config.toml
n_layer = 15
d_model = 576
n_kv_head = 9
d_mlp = 2304
norm_eps = 1e-05
qk_norm = true
init = "normal"
beta2 = 0.99
weight_decay = 0.19
warmup_steps = 543
decay_shape = "linear"
final_lr_fraction = 0.0
batch_tokens = 262144
train_tokens = 1316000000
dataset = "wikipedia_en"
Each number is 500 + 50 x the weight over its row's rms, rounded and kept within 0 to 999. Layers, rows and columns count from 0. Numbers have three digits each. The size before them is the row's rms in percent of the matrix's.

# layer 5 MLP up, 2304x576, rms 0.0517, rows 2253-2297, columns 0-71
097:481396553515522496470496448490520608537473489558469447543412494461439565500477519515400375525535512528452436514442526442463614492418461531506502482478555587560477542502472436543600470511484522424458439486423530510458
100:549505487469413552500441426602496420420494564453496446491579504524428505519506491521442546439571435512432495507510495413582557445449598554508430495515487477587509462474484477529435529477550439460603445482489456514458
113:547495527439507456491464475461515487575475418507585413410529514502586574499530494538461397504563526618483399571539499513567564556494443496465515500490493574608435446457489550524505531538466437596509544502464531446495
101:538556480524394472502551498529584457486632519492516535478393536596468513535476507568447378500535507460509485547569586543467485478497453498477467544527533413552520419486526381525469466496582519492484485625529521544573
100:520494491626520427501576535592488548534540546548599542515403488533456482530515463536454450466471474475537452488599411524540470587522456494427448413502508485481514445533439548508456526445549510504554491499521525551550
101:501417489495509485443553444531384481494476491534501456540468618488543540584481600455482458397478475514508478596510478596513441493529471530479504533479504479473496486457480542501478520473461525487544496512410492507507
095:468469487336532576441510481475488487462521425449510531544473536550493538487511469459478497485489459521478450556577571496511461482496550526462448509526496552433512431463496546474516460501433537605502409520389578535545
100:503569541432511513424446510585466532499509427411504508528482528551535615503469489497499548508542476607554458508531513549571464486589423537587541515450413540613471524466522521527588567502547445481582508443527481481523
093:572553576499446444417631550482532514551438440505563563611658496522542524575429504414522450417530518525462411574579559544489566544547489459511530568462475526451516451397456531504565460492418541585548498542498560564413
086:530364502465439532529494472560565605398485474450474491500524465527541490514556548561511527475582554512567457484560518478524499456479514468494482482535541473467470594477464481498522555510556491500558451450517607538570
101:475460480546590486457559504500543379509473397473622522540610528468532474485521445598523470491519510463655411475449524573477477458478510487464488567423531546524530477505447472490500525525514542414521505541504588482484
100:548495500481437447531440527506497567502501501453500499420443485469530497534626452518499518539482514504602487461513507567547403566508476556432606483585486535404545614447497440518486527572512479472534447497531544563370
100:512579607434516510508565576456598480446379540461548409487459449590586406505580537474474571466478478429451501515490536501548509580507437499473520558486555465469428492547510456588527463472506460548504510434553538460432
092:512464531493459582561567500507512545422491465607522494439486473495465543527373506577580528544522529549466464468499503464526381423543578560470505565377550484410617639370486501502500508502471534492514432528546486521451
093:410500492610440419472453559587479479557509518447447463509429511530477492595397499487487521455501464489527482544479521517521449459477579477488523541462599506585437573563488555520428524578490436550477586560494497570601
102:524539571503416502495392555539441550503416404606529542518558522534480495468496473615528450536529502450516426426427475492513570475432531518474539377531494463474451470407480511499515482540534453506491440465532469518504
091:536474509461472454481535462490518531466489504507419432456530442500499522502502515603500525478512481534372499427560540579552575557469485501456492526538556530566474522589477457492530507396379460489510501459500490398419
100:412393500486496501471434500457406524427513485431604512549580484520491519464451562482484515515483435462522500482474489519457499512446447502547504462414450484430499532531471485578456562498503477524527385375524544467496
092:590475530508383545479528554429579544579556525531473503474541385546603583545466465417527564596583515517544528534466481471624487520507416529533543568477485434483461537523545507603459518514498551491545505412398515439598
113:539459630457452556508483519476606480495521499442551520482623531541530580544497450508430528443451380419511476554547496540537531512347459474554475517525525539550485488557466459540516474479512514559523539494529501440482
096:541536595500482538474550568506526546399430443443554500515480423525496546474574474491521497458427572347547563582441523575497451565423463459543429558514438431423571490471479506516412540457502508422478439489513529478468
090:525473547532464535510522421560611449517417506500499546530552557567544503509546526447459542436513497584564428457566558527551493479476454537588498466506454497527401474395480508536389546507481493499564551488500536541489
096:539530569524515478515508483504569431459452472423449481529434473554485526511527514474414542451511439468568482591485518533577467564529500450472591562567526446454491576511412463495486419487507495557448512495442457565368
113:434451446569472477434386522477553536481465502452519496474517495574542495467451548443503440422480528496463373514478589398508434484462485487612507449577548552616449563545436498491536520495425422507522443522649423544481
108:540560563599570560521539480476516593487470531449551468481593514632628497425549480433408499446485543485493458517557479539667457507534432583493462490537513504436489463409515537534486468473360441474527511558479509412504
091:552567505429394538461480517442477514394482444487521613464492442513538558498506426531525490509526469492477468528460529560496488583561662510505481475537475584470542485431522383513527481500532520452537531546399521488517
103:475496458496515538419517433515528555423311488505542459478502441507480481539560525463368524466515546469475430482583480623481532545510509453521581528448548492443576583474456443525447555546504523528570477496503523440486
094:421552560444523560563504646482457541556399520502526565528556503539574469443543500498514459479410475487431472519536481524596487527414473535418528608537476525455522640483535516495554476472449499492566525431466470525475
105:525593488504518463535478463489563543444531428453495470407516575602522542474482450499481463513555570461535499515493498559550539452498490551487532503558438543585479508503524482548504517430525479525509335610477533489424
104:546509538499503500479528420448559527523503405480485495493565532506486609518511425558500389436531503516521485536509500626459491429487506432562563509549514593442472480602500531508585473559459443558580486502495530585558
117:496468512442511474456579498489532568501562433438501516546488524565538595520545442423454543446589474451470479469503495425512490509462502506548539446514469550458476439504501466525530456555517386568617514534469598485562
110:534520486521447574426549481499443527545458488493481550636560490541532562536520573446468485463526484568469425564483634454464597429521475550547446536518480617609486458397459491516487503518438500522497476482517435462522
096:462523498495445491469536504548627424505581480484455520465544567571478433594508502517465520511559405465520487460501499491488610485505447502502523554634540519525584570455430537551521508476564492503490498563447477572472
100:482528460526517460443486499519487460488585448523534497522478520552433616528488508514451489469434426538489445544579579639541542486488539576609531439540517561553468519434527395551480529502488499529550526624447531460509
106:545521532431529495492470525475510469529434512605518494617431451579521538483477518495558479515501505538601514527555538529519448495371540547545474528459473475454461483436466469606459508508531485459521463470439603512479
097:491447530530510529457520457438504429526631410492556523492552527509379476595553465546492452516528577578432507467493503492551528537432549490533517464576465600501533429499442473522506591468469465495494529474445589488541
093:495523510552593575495574457558556448540492413447493426453493518535498534568490571442478480482490448465568535532524421532458547543369458570545543448565564526486457549479513438456583564531511484562637566503584490580474
100:477488506475468472449479467421546600467471495496443508468523428518431432511480513544427508461488557514449488479546547393498514403460551436564524601573516460429570621461460497500407557453488487427524376504524528408517
110:534585545404491550495568501467589565510496476452506548426423478545519500516446497515453465465551482551525406605578541584543484536409514536485556521493488516489444542480489424538412611548541392527535442455465562525479
107:470483523493463456537564534562478433472518521442478516459546447522510547482578522529458508473553605523439407455563489549558613485507520438483490572478501407443528499466486441576583557566448564443478517522450475490560
100:519466586540518421465506438521455484492515535550519444497561553552570515542449472509506445550514576527501496558473457437512466502532486472408567582499506514521409543577510518478457534484405451540566474539491464558510
103:557422638578468472417486641467539482421364516510566412477487510549558514536507485566443493509505611470545460509530443486571412593571529475509555402467453502523533511458509469491526505556438485475540488471471526560458
096:414502498532560400473466461536432537485473498518417462496521533614497526528488413573491418447568482438513513572499461610563537497462479481550461467538456459471499460505396537475553626510523407475469497500516515443423
097:477419589484571554477438537570446538470476492465555492524452490580421558492481500480458448506539594505560497498506562514505550491484594504629428582469544556548553507474498450567513588616537488532533487480495598492555
101:565458493509531439518441550534467510482494483445499521579460601512469534540526486511524523486520424517591503494484532526521463499465550454542451467469533536460631525530451547532463482541519349634519464461497435472487
# layer 5 MLP down (transposed), 2304x576, rms 0.0435, rows 2253-2297, columns 0-71
097:468466598571434491462496503529533619538480525522469517547492462543457472456513404505513473518559503502509473549476490555516477452389476486510492493459556629524419525365464495409474379519462505394455455525392519457471
105:544542528544458460465464508500486551537570467501518469534594433511475519525497505462534470434457393455472441493513536571536481511540435509425521492458518437541427464509542499497454439513504500486547534482437461559502
112:455521513483427431535523533573537520510458433465544538539440490463517383496474548547505548537484532485566456561479490535533546411516544506387502577492518478556567450537482527411461527544507453463505473529433527505464
101:460447465496466467539534473508558453515546549456594500541468524521412586556517465472519480558411459491579455432500488423561542449641494571420446452609491474463518411539505529521475406543496541396570519471499467479527
099:435442620502529492564474436611447533421509566530487491497431400496383545427504567515407447476558551482432547497540525498514583508559516527509461506470510496548541437505519528571530440449505563589528484445446527544510
108:531407487554467487499548492561483495557576492487570518493449606503497425489496494492494597467477520473461509534435494421586487383500463533518462529539500480523480492534535516460521521391432412540493485408518428431534
096:494475473497519525555457427512594478506508567542508477515561537482482480522514493482513424546481576482462479471512569499466517514526463520487457521466531452527466535512519460491444581563455535540448565517487544550439
101:553484437513426510438533446535543437490514504531493532580571524463433573473393504383509558527610497437503486555541563532485544511590494475543494480460509562579518513425472475570568399439495538552509363418460498507610
092:406483503515511468549517568599598473525538517552478546444466518539399554563505544493566471545508593551432576550573504465418477567481525451478497567425397480525451554512555444442537469440587562422513453478561468488470
083:591557500507461517421549517473529506535535460494470551452509610462516517535505503545511505532586442548464475541510501377522469501489458560443451462552372489609573503550432460514504419465432558505453443533464406504515
099:536467515535577438519434473553504514515515537501506501477477385504417472591550539470552511576535448506520482545514500536435451469496570394467421465499528528492544484472400563594453446567599540434537493462534452472428
098:502450506494510521503404414517516509471508479528454433535574521509543508453527526487542531504487614638488545426493437554473445519554532394472439430605352377454483565497556533515441513457446477511510430470388531545506
092:518557469532445566546548484645484453541519526533407464500547534617528421548584505445526464534533505547519525531477515548472480478510519516531572559521536466516533463489492470488528554615525408412580496470454435503515
093:508579495520417498469420535431489508462477556523549603507483609462513490495459510417541497399398519520427448525470441531437467487568434513462480499464478510456473453436505384402444485503504490509498479555511474530550
086:576436527394515518492471570537457605487512470543513487542493562503530543487516493463537489504475569526477538471583453456519593533469512506478477506533497527385519420407368531481503550459523500491540409451465525449532
099:499375470547551512556376456509465521515451471615534505428445508430491456466467470515530472462529455392426528530415548436517525564422471489535449524455427524506524456403530447469504495640534513493496566564517443463601
088:572436523467457553452518505487504518442408579477497464519426466557476441573473474497554463439498525486458527556499525581480492454438489538589530546537424510423567516511521433510563472490554432502492567437575492471434
106:315502482592584542570502503409578613483476582487544614496572534564572419475479584428564477521499455519445466472568456575495539516576475492597492466533518534546441422467510430508455490446508515380388489500466562477513
086:519564487483485422473442477486429504532488487402552425471535566427456459445522484489525480433497470534476535516530571577524495502582589455449424490503381516601474484510375521497445499480505553528579592479477547523452
114:512528409431513551447504448534462420526539585510491505520482431457463555554466414542490402482457489517457551481515517514443453508452519504570425463512513528530525496511605512474570435556571485613554521584501466563556
094:437515479560520447485435559493506531460505462385516450499565593462509502455449519532546468568452518445573476445455609515539535543539457520435515568472526482468617598479536498490494529543561523530505520531496539479532
088:448554546528525570507518485452529502499490511423509564616500541478580512489551565510485444539449447440447496438356510516421513495416532512464395524552556422472469458442451495626526579486464380504505523520518538551562
098:442529519478511478530474462547555546454585535557447553429542497460468469477578489574548472452415555554451552457582517507411441495529518574424567481416493492522441608501489502559538515496438487478548436529557468531498
116:444508383435542529449527459467495572506474580479475560450551457533536476413462541536487512526513489547470546500475542426516547406516490525419431506625489398432463528556483495476496559438508485560533507549550452514510
109:515481439497444435449486502511641510568543531463486442519395537521519508395417466530510472519528513504550543509424522495462533509514495488505501432446519415524558542549567455510499473567533525497538613448463557518565
091:500518591476484408532464456489466458449451501597527480415494447470497484516491523513408526486481461573589468559517464517501532511446468390448411451542519499558445636381440467513549435605553434434397598443523541507582
104:443526578469576447520501523547489396527526540390513468493478485460449484529580498478533543432474523492535490610420553477594466437559543526595495532533564504538550515449517544431447499452505511531477478539456581520453
089:425489385436465530488481466625549464384483557481442490713453503463564496508502469462497469536471475584495502416503516509528496527542472525498443474507459485570458486526499435506569431407563560544468566611569442546494
110:500467468534573555508495445638447545457498456500490459483551597466513493492516495466414506529564443544510444523507527495453550529427540491538404566541491529507584556470478595508508541469451521588359487592553591434477
106:448574462559518414494512593433500524519519460505519489446593455587478456431548500562516474458476412509502561459506474543497480536563532468480432511494502620452572506494491511474635532517489523486490425606510422426511
116:461526462518602452525518446506470435507498483578459577501590485493462428602403529467520431514560450448588524498514484483522485482468486496589488506420481460535554453550549520563598476529514544511602616519478582488525
113:490621462424613539500465535518543538493464496441468453504519374466477466552552427466441498495549495492434460522472555541558429517544582490522552585480568469509546520485619491493516489481451623603537489500448605498522
097:468437522473546430386514596542487518555553508566493442496474506504415472518559400572578510511555501473518500555471447548511563530544494463517467538526534462570467435457434488522488596530477639535525446539382476441554
104:497581490464446409513533420532476520493509551601501459540480526492448459462531557493503502499472506498442420471455511520590511537534475456451463535450536531507501597447451529506526534522446411550457475441459451428512
112:502532550463600460449432566516582478553494560501490509510532494478561499556530455447515572460510438537515452507537476482580489473449381529535561537511520335549398432568500489539441492552570535480492507477561540496428
093:446488532578525527430589510474422465502505437589590506503451538540561517533448499479508461539426508437474489552523562551503540467531538429467495463505479481461577501484418511352421517522485504546553478517486499480474
092:493476503452563499520512555519516442484565542558520482581480490582564619592491475558466461501516540514497553456531480580516552477594483446490464508454513425522461456596513496464424526510447492440457490505432547457509
103:517566552534562589480576452419514427474521545437461492502492519570519569565455496522428480483563443475460422517494459503510468463541448587516487508470462426552465512566492455536533464514507568523435549380462494525518
115:543479514487471503605469383662554538475517415552421471470573444501506464486476493594476612620550568479562494523450466416518447437483555486430518602511608510476528433481555564508498568458514543552480500440565567519513
107:453391454536458515588554361496528523458522474401450492537507516523445504441474441560550466500514429486417540436471562449545578569469499539504533491535443516626554502486536576512555518533576464541581508503413564465546
098:467492553525461538442558445488583493438464504381520602503478472507517448528538511534455407453560497487488478464446438534479522518509408474459420479467615471450459537520480444473531471539620511574533534441434507503477
103:487441567468459558507453523497519445503415543440514427469502537522552474556583498464535454568512436544480489502454485578446478516535506514535580516541406471450506496400550403388551462538468462540474400542447565505519
101:464471531617452464494503536468428460502499477453421554478492479496531462535409430500515501549444550491501458482480547550448515478501508506517469490458514508453464459477541603464471431564453547466494474504429502553461
095:460499538439378521500514553594570595500443435472519383529458489593446520398375462406373515499541486561486537544574453456467532565471525507504491461472433517508517570477493536461476573566521500485444543425407489472495
100:484533484543477492560487533601486423456516478432454535478526503538494562526468489558487537473508516352442510513427597548494470554513533584543530511570421588450568485440571436496438487503555492582433511594521475461525